From a checkpoint of a small transformer trained on Wikipedia.
Size: 4 heads of 32, MLP 1024 ReLU, vocabulary 8192.
Each number is 500 + 25 x the weight over its row's rms, rounded and kept within 0 to 999. Layers, rows and columns count from 0. Numbers have three digits each. The size before them is the row's rms in percent of the matrix's.

# layer 10 MLP up, 1024x128, rms 0.103, rows 467-573, columns 64-127
101:504452540491538514448463518486491507512519529509527493521506469532459486515501536500494476496477508447502516511520496468545520461547551485495503522510466523509550488483475519521521509524522520
098:469535537529505524525461456501511505483515513504509480475506473519513486519505507484481475535470482476522530486471505517476510502482503502495530499465502476520491494535480484478548486539491503
100:502492529533515487512468518455483505483515508525564497471571495522478498509469467518532479528528482483516500498482516528490489472446462507457519515501455509514542499484473504476514494513492507
097:471517532524513471494501528496482516506516474484482465531489521511430512471494500510493427514467468438505501475483556527494532488509540553506502494487514503533485504490530529515494478520450518
131:519480530504533503465494545518509529512516501506515492538546481495450477516510503500492488523481509503525514529499490462505526497496513506533519460462568491475496539506548527428499495500529508
099:516447509459459513474445506488490485543484514504526502527536442543473478508499546471518472515484481477473513549486502481490471510486502546501531541503504509484528526534494496452500495517492519
102:526531526534494481508560443496496510520505515481513451467495519519514523512475505521466479515470464459529495434484505532519491483476500509453519517498449505502546503500511529490555510501458520
092:496518495543497513474462502484499476516493474467512429503492478553471513501508506484542502507488486504514532485528555524490477489488501478502482482464461469498538490478487484496539497493499528
106:498518505460502516501479513501460516517515467486487475514490505455534500547525515455479486516484475524515506470480509477472477487512517498449481490480487548514496538498487474498481470533478496
103:466474516528532527521501490488469468522500495481483494526480511517498461483489535452473477523473461521489484467498528488513455488523495474471529558490495523482532528510446492496486500525475517
101:477533541501501482478515510508473556497516500512516483491473515536525474485495532489507510572479450473538497531498527472515478495473512502552544496505483510481500474544542507496499463504505489
107:541479513515519569498513497503564527516507484448499478488460481514522498508503510461486465546500490522484501492441498520494523454476498445471475532508509514468542518486472496542498523521460521
098:488498466482503533505487491510541474557546513508531490501514507504512436499477506480479477512500495483464501514501535432518466499486486496477488551572509460485508537486503491502487455513456543
112:497501550514509513519481480535533517508491480481498484459530497495518528494523489498471452530505544504495550530517497487492526486471524498503540508495485485501498520470467562529531500532485545
108:524506465516501514497499517505528551464508510485500501523533518465498479439493500537512488503500457489514507446478513542495494515518530500478512522491490486484499585499475562459487465535503517
109:484476492504515515454494466520534540485507486486514487475483508512503475483519507467505490511483469483474537528478497458456478464492522511507502501483521521472525548536489503521495491499499521
102:513480479524518501528494493476500505493505469494542479454476535505448475551454521478513511559525494513514498497473521502493524440530468503524478559487533535492544483523486514500487480495522512
114:453485518472481528463462456486513514481505562480468508497498502440479438471467492462531505531477515477508515505483541473494498462527489511505485475506478438475511507511515534488476490518495508
100:505458516480534443496534507506503496485515540524488494523506546470509492492504561462534504516467500487531521503506492497513496494480483509473466508428529514497524504469464483470509500497502523
091:467460531514520511498558475466500503551499496477507498511475453473503499504468471506482452532442415481535494490507513470499508454512490470508512495506481488486510491532495483498477468513509502
096:501498530508567501518551513539509473496496465487511506504522503498521506488505463489500462524515513505472566511492489493523494488541565536503508457494486491501504505497512539481558508533509512
097:525525518542514481458526526482502514486525479485568471480530464466503492502472465490540493511474479504500505553509504515492500498460519492468527465474523522509520464525487546479514495462500516
111:525484485497506465502498486497482498547519495472532467496495479510513454519459524485515500513526510488484531531466532529508466494495487499469460509520483510489530460514468506471514497510459520
039:474474509513511505458496487462499501510541513468500451497509487493482453507479548480493427517514477525489508496512551482475472440484526504473491503491539498486535514524489539494525482534448510
111:539522516490511537475495516500477499491509528477542494520536517517536498460462529493477485518512496524509525493473483480501490518475502551469535505469510531478509510491512513510539507515490526
104:464511532494487518480496517523502535523523490494505498510494514488486519513498529472467473533453494500502514492465469476497508470499540509453467459508476506502519511511541563441485517498491504
100:468432497475494532490449480535527501518522504491506499486561488467477509517452488502495494589494503519461461538508506483473510461497528473471475510487457488476492511486494549498548506525500506
090:522520507507502537495484511462520514482511516499496507501510503486511442494484502521507509570517492460508507507510538479500486499532523539498526503449493493499529502496550501475533478503502508
103:496505504540504486478500485486525519499517489498472491489519539483475495483528484507474437535464479507505482445480523492519526484513546535503541528467538485484500502506507552527517443518516545
110:506497528461502504511505455509490493505534508493543482446509491457493460514506509513512510517498535500471544501487484487494493474535502495470480489547524469458494476483543525505520525482523552
105:483545565482534502523520507511490536513550495489499504518466526485557515505486511534516474541477491502501524507487495461482472509514506470511454509495478488505513542552493522472505476517503501
111:513465533458475480511470473509526513491506482524505491504523521532518465518516507515535502550479483489480536484518519477477525468491467518488512544513519421523484523550484513496532499520486518
108:479453518472503501504488509528504502524503483469536467475547505485538520523486546505520483557483455484509527506462487497450504457514549492478518495509487519497529500517485514504501463494448512
098:515490499522525525508481442497513523447480512504489483509549529541490528545481515509500499532512470493453543503510537472508551430487505490466516541436519491527491518532482517483495515519493493
107:479482506470477544499520508518470539559541518502511493539486499519481489455473519490492489514499454488499514547513493432460458484531479566476500503488453507509516492515489517457527463524504505
103:528494504510521547497480487487461508514521514454526508510487545472504493519515505510449478509470494530551533571503520467506531488488502517500486494454502510500483474491473543458511460565490519
096:530481537491538578502514515489479544542489464470515478502478530528485463519491529489502471517509476498487512523480518502520490472515503488481533506466472526489512521519467535512483516516490521
091:571482501468497488484497467443503575483540497495501511511534504491497509553476501494498499500531512541525526505498534476502485508521526537476492496489474534468513533502475519456513497503486502
107:522532509515520534504457466451499505531509479495539494514515498460511493524472509544464490481465477516505491490520533475434546502469546490477459474523534485496502456472507480497513473548514565
102:495484529466475525499546489492508582521522513496500484498510485506475474537472549491521494515492499475465488508531507519480465522515495507457486479537477518467534508471478506482489500506483521
097:460478504513476517499498501489497481500487515478526488504510530511534500494505534477501490525448501489458538488504493500501482462476510507512535475507496525501485536468501511453515499561507531
103:495477517481548538524459532495466507501480511512512480486507531458481446534500486499540504497500493480541543496512551486482528485535507495456489491487521506499515522516453517470520497511507492
091:487500516506532518473509504510504504563521501501503486491463517518466485480461503540553500486495497554482502516499529523515528541493512520470504494489522462472483507483517492491524491455492546
102:501479510458508533526507487462514500493503478502490510500501453536522517501488514503509461555508459498533533501499500508517537543506544506500502483476507523469568523527540515489522442512496510
034:496453549493518531471498481511484526526538541460536461519513494480504491527496513495504463512478485535483518512500509519505485509487492512471509521458498483476509526492513517470494494509466542
098:464485508521534521464537509524480540543505494485558509501528491528492498517470485503512484530538495506486573525487491478450527502484506473482470487489506534481484506460536552512525517484463488
039:466505536454528544503522481467478521495553507484562457549503496484489510488485526494494462530485474495489538498495564465451490487488505514490505493511489474435524546518480502520518461497506532
107:504480512562562539469474424508497502520517513485549465509544461503471487490519508492472498530491491498512543453515506511546560503467506516460457520479538497472518491497504517531501481524490519
111:483481514490506526490504503498475527550518563500505479492488487507513484480499548487519483510553521459464518503499495457489494520524489502493446494515513507468522479541487496484528477508456518
098:475508520530550507453474461495511533507566503487502488480558431539482485526488482517457518516490476496506536480509529521508536501482520471496525457478502466466560492509493525511516500500489509
110:510449511493509553437539501523500502477524546464549480494526502511525514444495509479512483524479468477473530490516481459463482485518522482515497524511502495501505511459505513536528498502502571
102:477516510503476454498501522506454506513516532505496480514529507457439492523502505483493434534493479467495483501462504478468519487495498526475540486477511521470482522515536495446496528508537502
095:449517475500498505451470498484463511482507470496483509506506512515493485488470534472471465490497498509472529526487501511500464509487506536497501484508463495517516496488530551506554483477494518
109:503523500481543515527512518482490488519531537505543454482502494465562516528491504490488495506523477479484529508460534513527500505526488519493488544535496471477511482501479519469515511522442500
055:495510502524559498432523522494480516493518522511547442506521495511523525525503512494490485562503475485469495491522498502497479477463480537471525441462475535504519499515500510502496503521471519
102:517464495541550496462485473490481498463521527487486474456540551545485468520511521513459473525492513491549537532500523464482531480461486541487461462534507536478502515529491489503500480504466477
088:473479533435467543494496490499495481535506543489499514488543520478494473506466512512493480526491521524451495520509525504492453519500504534490565507479527523489534509536506509448521499543528563
102:522508520503510473471546490543494508518515509446481495475488506484503532495462526517524475494504433497491513473490505509460465482487544515491498515511468486506491497494467502474507549536498538
127:526525568499516503522492492456547532502532463477514505500496523468479501506462489491540484525463513496500518473469506472494522467501538475515529510529524542483495519506507508491524530499518534
117:503463532497521524476495486517546526520504517459503488507525485505516509466522501441507449509481475506543527516503530450505498510502475545506521469516475491521551555518480515502521518482494529
098:498550527466503522478476514528504515504532508499488475469501493473482461511487497538477526534505509507513505471467480455499543500514527548504479488497507566447548466472536529512479484499479539
120:460489577484541492515498480503532510456541509525523471497508446504461486459473486492470513536460516489487561525514504482508511503482470517504514479510501502493533499469539543468576509516503500
037:515473526491526508463491494508480514503547504480504452477500459490497512492482519467515465565441478522498524538504522467481487467495526511486464492481515496472520517492507522469514460509500537
103:521497521515519544515532462516481491498492494452521467526523511494541483518488496491511480517491505500557528550512499465534518466528483487514499512498518492479547506505460536514561469568524506
101:502475500551537534495517484534490510521515523489523415503561520486545518505496545445489477498492474499523493526487518507506518506475481514484519455494496534500487500528513500529507495544489524
109:464540498489519514519486493476478507489522512516494512490490495485531487512506492490550472526444505450530492504428523486485504461549482483522526463498514545518493551492479540495528494500479504
105:518507540457554535495497477507468506539522473515519492470511495490502453487506489497507446515452462492509503458492499542485529507478542528494549524491493481463507515531478559469478478499474515
116:470504497526510517508502490481509504458521530476510522503510516538531520499505529524488450537514485550505545502502501518487517508493487513504473492523493492500496545548508539496530539482470496
105:538510496489507470475494482515508515515574500530530457517489532526533485507449524519521527502488490473534497522507538508479523503501505499488501520492497553485502513522571515486515509510531511
110:470514516458482481438496485478496508520504532503519475520495499537500508506520516507520500511474462524480515503498502504494491448527497536496493460486493496482560476463530490461501464500512508
103:508486518508500474482508475457462499500503505490526473481499466468517486534520493491502435500473483471526495452511536479479483519509504521477501505518522509483510492513478533501494497529491495
104:545546504517500497520513513489483549506534477501498464527455530520501456522442538489520492542514445479515508495467487464505491505465531514502480524461474516508538474508556529505510491495491515
112:472494515531521494495524487471529513510545472498510475521498491472482501435479536459502475494448463495480525513529503483461475479510542518511498494485490490444568497513526520512485482551539547
097:514469475515446514455524466496532500524511468450497508488481486526484467525484499502463472543517477496503557520518529514530506494516490505496491516459496452485541496525500522488496476507491509
037:519468528505509520458480489530504529514511492456557470518501478500492485510485533484507461503477454456469525526504534433484492471473505523470498527464496482463531508527513513473549469510461553
096:479480512493538493486489506482476536512498526493517492512488504476465503526489501444530482468487544475490517501546477494462484511500503505534476502512503519503483496505507492504512500482505533
092:483491488502522510525510504514517551462518511503522487485485501512486470542483505486516492521533522541474496504511527527484492496491501463496521488459517466496507484452512546456529458483534532
098:535551509547524471507525529503513473511502491478494495487541507466461503481488522531482459511499445527479464494522477470508492514474485554473451465533552498463514459503513503498512437505515566
102:475515535501498531487495513488482503555508529515469496438523460457532489484501515438493490558520509521480466538476564524495518469485505483526509479518489475451518538494501531446474484470479499
101:487467484475538503488503484507476520510525493541515496489507465493494495509478510526469473488490528484523542478516525501520530507526489499518494561488487505464554540503499542458491495498498515
086:495509521532470536491496453477493514514542471507509472502531505512533529516464497535466508509461500472477526535521523503515503527494479484502516515460470471483536472508474520531508481515534521
102:483496598515508485466507468502436495502517532520487487506509486548503455483520488527502485500488507483505507449532504521446493542477476513505497528497450448478504528516472506511542497498454548
102:485527571525464477536491485492549513468543528489554500499531471522493462531488500522508441511521461533522519487490499477477486449498483503494497480493522440468490489486492493507486507481481505
093:511486497510476510509498505472478520493533475486537434529472514520531505472466491530519453528465445462481482503522529467509505531525491456471543539508493484439507490486520537506489466520531512
097:492520523512525507437468469502512477472502509443536497454532506486497499479480517538490473487499525528498494472505483513518537504486536520474482468488503508463523563517485514518566492508505489
103:526496530485511492474518518455473446520551488475500477527503476488520502495518529500481420524458487476490490521546503500465485490501492524476512471525482498502542525503514506498488519492525495
096:463501568503522528498510470511542518479516499459482507507530451481491523553499487471509499520508477511477535504499526512566501468485524498476504538477499484520485485509499503519546497511516523
104:488513519500488457510472455475466491503488499500513504490495519538470472486486520509529476545503466512485509530475525491449482496498500493481482524529514533450503502513532497509531497457492531
103:465487506519539522509469510482543500528506510487517492474500487480526520520494473496481471527502475484511551469481516544520547479499478487530484516561496496478538506531472494511475519473473509
095:483503507522505521502468491470504484486542510515543490493554458490540515490482521495546479510479502456456563515496498470505559469490480481511474493510502499467552532466500482521531489507473539
111:441465496502461530499506486509531549506534524496563489502551471480512476536512498478510468502457457484519513505487481513471492451487469509465491555497530462502515519502499523479541524498499515
109:507510490512509514487447480487477514494514490465539482484540530493508496505493493533514479503508501471554558464497502447505518503466478523490484462458478468513518511517456527512489482537487508
094:478508508494504502493499519509507504536508478430488486514543489513494495541525488513487497517460472503507499457498510508475450504506523487507486529506525508521486456485476526509523489461473502
094:556517536475523498479470477533478515484512522468523481494531528509501516555506534513487512566492520529501515506515502467508552497457510474516480537472496468467543503481511501517477522518447507
117:477492536502501510488493522481493516497512502469556469497485503518532488530487497479508491541517495518503571502473522517531499511513493494528512494529494515437513526527536528478471484475470485
102:521491505503516494493463500530500507484505531484509451518471530478489470510550492516481430516468438465482523477498493499498469522492457498520504521496506486485531542508495514486515477487496515
104:467518535525495487471482442510490498493512466485515492523521522538516531519501520512462487524501460553507477446550521512495450528496488470473510496485461485493488475496495493524509479491490509
093:485496499525556510516458468468474521467531512491493486523501505428485474519515486504476491517487502514508501509457517540468534540509510509496521510461543488501552511500484501486501501498551514
111:468539508464480511519476484466487500488506469485499478520505494463513484507519530489483503528511498512462538482522497453458454466497514497470484510507515553506556505480499511486521452493488499
111:534533553480490454508525486461514512499519469506518493480523490489511521499529497483493481530477515509529504483471504502506532515442472495494474520479535533484510544525470508488552490469521543
094:512424490523522523476502551509532498511469452474518502509521456491501514507503492491540486569533481520505525466496490484538477468529514538486472543517489478528499533523540531470499484467507505
105:470493509512468497514494479496509465467497524475484484475510510497485502497530495440517499531480516507471529543489517464507475505521476510539497547509498572464532544482486507508532486470483512
037:511512518473512503468491482478483538506520517456522448490508515487469514469501539477488456541470491529487538496514538480499491507458507527467509517492506537472519528531473535469469478472475550
093:424513565513521505496528538515502486526499509463503504502478473508474501501488500469525507493502549537502486534490527478505467460474474522484489481468521532476513517499508498468501492483454506
101:520514476473508531491536494490522569508509496464532467497478474519505496513484537461508479494455461494491545543470491503472470511503509512489496505526485460483521532526464496524522503538500496
101:514524510480516466513488490472475521483513508511515492471607480512473478489476497501528494525493485462466558490477512475462515480502464514480469539507512512500521495501508495468518535499467512
108:495499502493535521504495504485507531503514521528493495513521509474530482533486501465475486535496476546509481503523494451503497505529529484495505511470518515510474543458472562474509485505492519
# layer 10 MLP down (transposed), 1024x128, rms 0.103, rows 467-573, columns 64-127
095:519520502505492461518525490555515529490486482489488496480502512541530497523464497501490509497508445534521521510494516500497492525484498501498517495475515529475489454527491543513464464502506438
106:500438473501457496515528487520473499508520474509486525542466499490484527516500521530558540503542449479492514476509490466507484505514500527542499489489478476478492490498491569477460504469496494
101:509500472483443521518486481530479544509538509499494508494482491446516504487461526502547497529508513490508510488469505520505500491562494455539479497464476517502510509497504501481488510525544464
095:474528456518466493521522468509504478514511492517478507469477518530476488484485518516541520509552493545451477501501488517529505491495503473506509509507491561528527542512470498498498511479528496
151:466482469487523486513516531528460500451506543455467483512481486484510502508508504450535517523491479504513481548514478483502492520516486507507485517493484490533474507488535501495482530569538498
092:498523508506511528486516500525498526476554502516537514485514494446489470492477468472519518465495519522499499480496494543534497516513463512514482472475531476515487471488446509494486548527461491
102:521454485486487521460487502541559507542523469533507513496555486487486484447487545488530494532480512498444504553473537489505555513494495495525504519511506484500482476480501516502496448532532479
093:490473510484464499520553497514475485465487498494491525483516504519475463473482471492494528484458497555564466483513464475534499532507472514474483537500534499506520561475471474476501505497513490
099:486461459517464518527510502558530532476536532511495537463517507516486487475489490495546472491495494479532509510482492522510528496511480494526461491508537476536473496517483510467486498504528505
097:507516489510481455489500489495500464486465502506502479506514446508515442484500486497522514474504474492494501538500449463448491470450476537511497494500525481496500474507556480475508491495474481
102:512499510492490530511498479516544443514520543515491488492510480469470545537528440511458549486493508500518486489517503540506512489514474499469499551474474569518492500511493499507495465485475475
110:511466464487550502485497564538483498516562516488514479477534482486516516475528508540511519484527477529487506539478553501482457543515485537476491478518465490512551511483498508517492476474520508
100:450473513511542512503524497514475421514466465528477511532533535520509527523500497522525509511497516506501498459491484514502504487479469515557528489471448512531483490524474487484513509525529506
119:468491535495523518488511468528490490491499503504528503476481473504522480450532509472510492518499493504496502471531537423482511468516496480496526502496463482515520479479508476511425475490521464
111:484493532520479513530518534489490505521466486453513470516482493545491494493502479492451524496519472501521510556495501532483511491496521478467508438540508482462508485512524458427469482444496480
119:491463520439513543499509515471488520523492522517494507451505467498464466516501545481500507507468482520492523493458441477494504464505489536512515499495498528454528520498490506508524488526492522
100:465476520508447446503511493485483536487527479500502519466513497474539555514497527521464466536508491453520489494447499486524516486494507561531501460513486524483480525485505529530492496510469505
106:496483479541485545471541465497502548499519482484490461498464537483493522496504556477450482493459496539491501528465504564514488529494517517487513487487448524481506533499507504521499495528476468
101:571524450500525488485551497472464513520503496464521515534510509487522535510488485465457474508500493481473511506500492482567515523506474525467475534469526506497503490512487556481509482491503482
078:518493526505469491473476487475483427460456481500486483531486523500485475499547530524517550508528541516443512495495498536503502465487513512504505506506559486517456504506520525501547513512472496
096:480497492483476495469517477479499458490497503517466497499468489486489501510508526490497497530479517494482443535471466515549488520463451488559527497471495505501477515465500449529498470502477540
090:523481455499546505508474511474503478454538542511475514510500500546524513522524504462522446493502525534497519459520549481515524476488436475479505493525543503491515473477513467485488488511491549
104:495510500467457502418472514517516492479499505500463519505466493501486502493528507522517486479557480492504542472532525468512537482557474471513510474476557534464481573527518528477517494503520521
026:501480556462503504488510506522490524472513509499460552509503509456468485451494494512518526547537532495502534487540534504504494488519516492493467466489537525491482473521541458493538525496495489
116:496488480495486465535541518526463500475503518534497473531499503512524493476474448475484499465525491476534487516478518495535487485518507479528491472513513475513524459499479495512475510539518509
101:511501461521519484503480515540467536546492502520502509486488496549490518528485521486541463483504512501489474496483467508541513549511555472502475503456499472484479445504467510538468500539501511
100:507494518494511481445499471485524494516478455514501510524511469480518472507497472511548439496478521487516515512486468508457454496468538498545481473502488521534499466511530446494496478480509523
084:493460482494479489507513509551505547469524519507472540517505486519521544516525492502483519492500477503506543483486472488486512532471481468490502474532478535485531517524485498452508516487535474
106:462499495480488500538517489441476485555480469505511479496502502494485540492491502483517513489545484535471497516494471497447505523487471489475515520447538456551495489479543485497538529498518497
122:555529512490510511517506514551483484471533509458504474483532529482520515529498550497523481479498523516556489450493516480522503512447511536523501507525460502478528487476499517488467496508493547
107:481464427513506481501452498473488451481475554491509525494507478505446481495491517495511494504491529502446505499507503464494476519506524519504454522488497459499471501494518514441516522461472469
107:481502510470495546492460534489543497551540542477503508531514494490489502493528475440477490463451502476513465505521511499527472556511488495528547510482484476520501462494512512482529513534512543
118:518502481508529465514505504476499532500554489489522489464543528498508517549539485481508474489482530508467484514472550539519483487496482489500494454524505499485513486444442477499507525514463480
097:518531505527480513505465535499494459518472510488503469500547475484491524463519507494525503511460541519527552476512456466498515464468510454522465479528494543527510522486517496505492526507534532
097:511507495524511498505468514518522500481561505501515538489494491512517501501458520508501520527511516530488559455510499497541523538500532512478477537464571472517518485486498488500488496496462489
099:503482460517470521513492509498494509522529522523462527542448531505544464519484547512510558522501559504479482516524529490503518518479521479473532531508527489524485499512518521538519494498498534
099:487497473498502486531514506472494481498575515512518516469496527493491494501477482498527514499502517502533513561549540525491475552426514474516522465490477490492522507460534468523525517511481479
085:496502488463489489513503534576511512527449493510506492524468470541497538540511469483477535477528489517490479502460507512490497487494511502524506536559496481458461478469481485479476470506481523
106:472474497510455529503504525510480510436536527504519534499537495436522517502517504518493480488476445555468527518506480505523503447533498498511494489450483476515522467539482511498504486524526521
107:492507470494519476528517483535462503527460453493496514533477511507484491493545464480512509526527526504508467521527531484525482489514459487468510506509506525534493470490500491500482494503511503
095:458482544495465484493517474517514498524447523511476510512515491543515502513475481506503497505469522493517435501521455501492510495487451504524520490536532482507483488448525463484518541494503506
108:502498450464481545510478531495484546504519499462469525517493549497500539481476496469469479486519485503517490535527470532489487500502493512503480495495501462513481467490507465473556500533540496
083:472529486538496521505545475467518421467472508489453502523525515508553500512509525482449514533474512531510484510468498514475511484487502483491532507508483501509543553496482497512486515480494483
090:476521488474542560511509495489477517521524510531517495452471466553514531511449508471487486491495556519495503534549454517503484525503482527509532506492464489486482497478512500475539505479521497
019:511503509530494508550505537478477521522518508488480498436489520447504490530444508524538513514485474522451479482509541469497480477514511513493476529509516507487487449478547519516515468460521477
095:498489471469473502450495508524483483465516444490459498496477518463502488491471457498539523517504528500478468470461563481493461511482453547507506500493472513488507498533476487492502480524485522
031:509448496539513527488504491556476478506497519498538469474484536455524531481526503462499491521494494514450525490468530475545519489471507472461502479479516490477543559469466507457515462505510545
109:506477487518489517498485514511478483532491514486490516493502525523490532505491470530490516511532469468503507494511492551483480518453544453481514501485483545526509475503458527508498507478546514
103:496501524483510501476476523460605527476515519511507554510512529470500544492484498478470474504498496469489510507485498543517471507490495490504513510477472511458472548491482491538495504488501502
096:518496448448511458517515508520468448501450517481498477537473534494457510481482516515506513492536481515462491493533496491495517528544457496524468520462488491552465545496488509480507509461510460
124:528521481516491479457471528476483528505524519498527509503489472480461548484489497473536510521527513495517514525492495498506509483486505491502500478493459548496497455548430522492485466521462533
108:499500447525490528459480521494504496498471548458476529530504517532492539518484507475497518522497495453475493482507481485465514482531524514475525509531494513509505512504555496538473504476459495
085:521524457540440496507524498474520481500491531495469515498505495552529508501460518521528514520500516510531502501511473492480543541514483475473523525532540569482498510503498479516472480529491461
122:471469532487507500469503501514559548510536539541446501557495482536519541457522533503484500503496476500448461482510503513498512513558528528476497506492448486507469482506518493523536471543515510
048:492450484526502525504484486469515492515463510537533509501499507527508512511485488526508519477565487497502495476480478503508522488519482503468499512489535484511443493503512492537486586518478507
105:468512505460492507524572502516481492522531511533469523498475495499485511485496502484485469495470474468545497515479534498492464475468462469539559478484490518479465446525485476477547517537513540
081:496491463514504494517462522512507495535508459485498517497490465490515506505509496518540499449511509496517540498499502500484538493495528513530496472504484442534505493484465523519498539484476485
098:473483571496516454476509496521535550550580479519504521497480483520497533526502482491498498480534534500494478491491482536457523494503497507503489483494508476510493476494477519494515506515474505
139:522546491493514493508504501499531492560509469464514506518467495505553548503507516511475493524540499513528490502472501517503493530456546507479481472489521462514520467538515531481543497519555502
114:466494471505508496472497492521492515510471468452516500479513509515521494502532477468509458520473490527467459462497509455514488481466498490521489562486474487542498456479535487496470521509573513
093:526490471469512496500465488504443532477501481534504526513457459484445529472530469520517477490513517534478467453481498467480528506493461494523516519504527500468477472491511473510512494534473466
137:508481509477467499485482510537424496507527493561487535502493507484413492481488521499503522495487482483483501506521507532504501514478483488501504526500511489483500518490461487474511522446460492
019:505523519504492463523535498552527508549508445560495506507456512517542538515467515538498496515530536546475477506490490532509517548500553496493505481464528502512503519527546473510495512501529499
100:497512456490495530478492513494454510501521542523455484516522536474548468463499520526484546484495516513512519499521512525481493486533492521502515442478505493478504541468490497478501513440498504
101:458516534476505456512521515485519520485501481546504532561496500512473479479520454509557492507504490485488486477518509485493453471504475512509523501487529464504511474458512443416523535488532474
113:508434470522468493456509517502511547515557514506506514465521519507504522465548508504469516484541511499468566505532483479487488484482530497489487516509482551457509509508527524471510507495507539
109:510472517508501485500507480499491506495487494551485472531510489530455525512484550457528477515473492481503534493498544531471446487454481508476495521492503520486505522518472500464546495534475498
124:475488516489484523513506483519489475459472575522506518469479523521524504486476525462500494461518509505504491518490517460480525485513460507504479512498466468522535482516495493466510512526490463
112:507480525482541507475489492547476467573474465454507493491474538485561506508442546459502495522492470502482487519472518469547508470513497516495512515467474533482521535503496508493514524516471518
108:529515501509557511510491503501490474486467526455515478513507457509541488513425458533487486487493448518556504478486494525528503471463502480490468505513534480462513498505487505530478476487486483
100:494519460498521488499524513496501480458502494526522526495504495476466543510496488499494530465528453504499492466494488507523491477519498530472468474521526489509478501492487515547527571507522481
106:468506463495491519462495504529481423503483450492512488491532487523483515528481485487472530490481522516497480485526528506478493529510479516462476556505507512526522470477481486465524511526458525
134:493455502481515497498468484498517513481486520508506496476483467497472481493536540465517486492460534486487523499482512486486484501493492548539496500517484524464552535513493526473461490522480555
093:499484520535544467493504518542441490485500501487499532516501507474540499502515496473564529471512480527475520510495449515497517504501515499496485475484525472506466519478455485506493503453496525
021:451515517496490520510462504504446516496517474460522517476535521428482492466524521474535505499513483505495506489544457481506478483485491503535515462477465490473530495516522511498525500460458446
090:504478496478464520507503507517508506518496473526463510507516509504485481492493516533480513551484466464465504497466461509517515488489493519495520515502486560495490529499455459509510444513474486
091:489477501486506526464531501450493476494511543521486484508496497506522481487495488436506498520496513494521475543485519525486495476489548537504512495462468522530498539532504493524519516518483510
098:498491481462455538499487504513517495514490514534517522511517492514505525488534511515466452512480504533452503505525540492522497463483475407455552488543476513496452504505476489498473513465560511
112:489503475481502442455526468474499520515519486488531508503515531483452469504475507516480471496505502493540489521521479460509493508522497494531457464494494509509495531524460529521511492546477523
102:477505484469479468499485478518487518514505484496458482533485471548509476473488500506524496460513514476511502502479519532532497519506517520458533494479485477499489530483519495492540526531500450
079:506487513508517496507489509517544467490510478525499500507494499473500509532466497507519453496480505494557491534544515507494544514464455495538533582496485491494512505477522478518459470537492510
095:481520451520513495498482446493493495509491501506471492543523483489486514485482495433532487500527493490485504490495499517522526577482509523504499495469512552499512507476501496505501506550509461
100:527471507507490521528477492470522509513524523466528474484508507524492514469491519548445507490514568534512504513511535498483513537493483507535524492526510474523483534493529541478491504547521495
095:460501512511512473481499487508493460500500477504496535529504514469485535504557482496493497533504526498516469502509532476486554498494522516513514472494495527522498466476500456506492541523495529
094:505473480474468532518515465497496513491472544500501484505465487507474501492461525470493555466520500475484519522487486487441505536507479487482493471507489523498507486485485532527481501483502505
105:466493503551499527525479507481523428487499515484495447510474487539492482457503501484518468522504539543563446507542522505474502474501490477496467514521471506513503521503506535489515491527477494
090:526554512495537495555489513477482508494518493509478483482489492538507493491499516441471474502516496476540504467502497487463466479447510479525514466462497480484540536516536522475515521493525492
103:520473454483525533471505513485542487442509509490510522475475467470555492525491499493488509515518524482490475516455498486506512457501548519482515504511494514473483496471539508586480494485513444
105:493509515493494467486511483524506502527500501490467476496494476515527499506496459501544501485515473535537474454495505513491499515521489527527491506510476496483475502486503463534509474548498466
097:513522538521482481478469491511500549556560481493486512510458496511494550491479535527499496519516504541544521507487555508504492505532478489537499473469501502494528473497520539491510478547550467
112:452502503493513474527531513536497462512510496499514501508441495476505458487512491498531485523507508536433517488524549479458470496483467520507561539509519495540489469528481488492486497546484496
113:487491474497495485482524500499503534512531406500432490519497466479480539517515508511496512515479497491437486507503483480489480479491534529525507488488504480531507506516558465469514495484504459
094:490486508495475535483533483469487497507492518497470495470512511498492513490487478521512483477490448531485470534530508473478492531491508504507489499533493468499503484509496464478461447542521485
099:464504467466466469510500504494530508494473551531487532501462506491474496503491508503466515504514491493454495513500443488478513494473542514497495538461489519538457481519518482504509485479493463
124:515557484516445489481456507485521545526566531491504504531487507521486456484489497559518460507520456464567476449491533497478487472521486512482501509501485497528497511535512497517492499496517459
101:519519515502519477491513489446547479509493538456501463530468498473552497510449520510488533486523500479461532455465452476457528501518491509507498468521530480505441517498487535490505517486475507
100:517474449511517529483488527460532509561524487526515514513495512517571505463491536506508544494530501472492495559492512498476498487498506502516516470505502528488487497496527521501488450535500469
095:511472483508494512481472523503477453477464540513484505470513476498483519529522498483538499523523509558509492499545452515511496491506508496491496481464522483482461494476499454468520452485447505
124:528470479510497524506514522476460524459520449480506509477532498487494517512536508490519496459525525515525498502497527487496495521567459473492514491505493491516516484528493495479500539435558523
123:571492504488492490458507500529540566527510492493530519511489463489464514487520474486536495507505538494483506492510529495514453495495521464496496503522483536488482476512447539508500464512433507
088:518533507498544487499448504443496467485458491486507467488509519493524453506498540501509517511515500470498465506478497510494545542510459501516478524459517524474525512502484479509498523515464504
111:514542510471491491476500532543503538455502566509507478492509481526514510472509525494511455539476497501479493526510547483504524500516545498528481528522505481474528461506475490463538492515500486
028:472533510478504463493537489512500489549504480511537500480457520496543508525485481483460538518516518544513471530507524524493523519505485478448484551469446487506477468486515523540513485460531484
081:533503468508517513500501449514531514501475468520455476522516495515493489454485518502506466520503445492484493454525473529491521487543510457483524530512544468539508486470473507541500461539515524
094:497541485518508469486507522488483526496506475557501489541538494441454495475510494508530524531566508495489504491516500471494521489518492521493449517501513510499467488512503487498500485479486509
095:512477468491486503466496490506485543541540516476500497506474498517481512476522504496522509515534478517505526479520495500552519516533486490472560536479519528501520540475471525441536517504490487
118:514482473497506453492481510456455520541556470479528540479542482472472530492519503506517518532498519526544518504499479529516530486531470483534474467522525517536491479494515492515500513531499555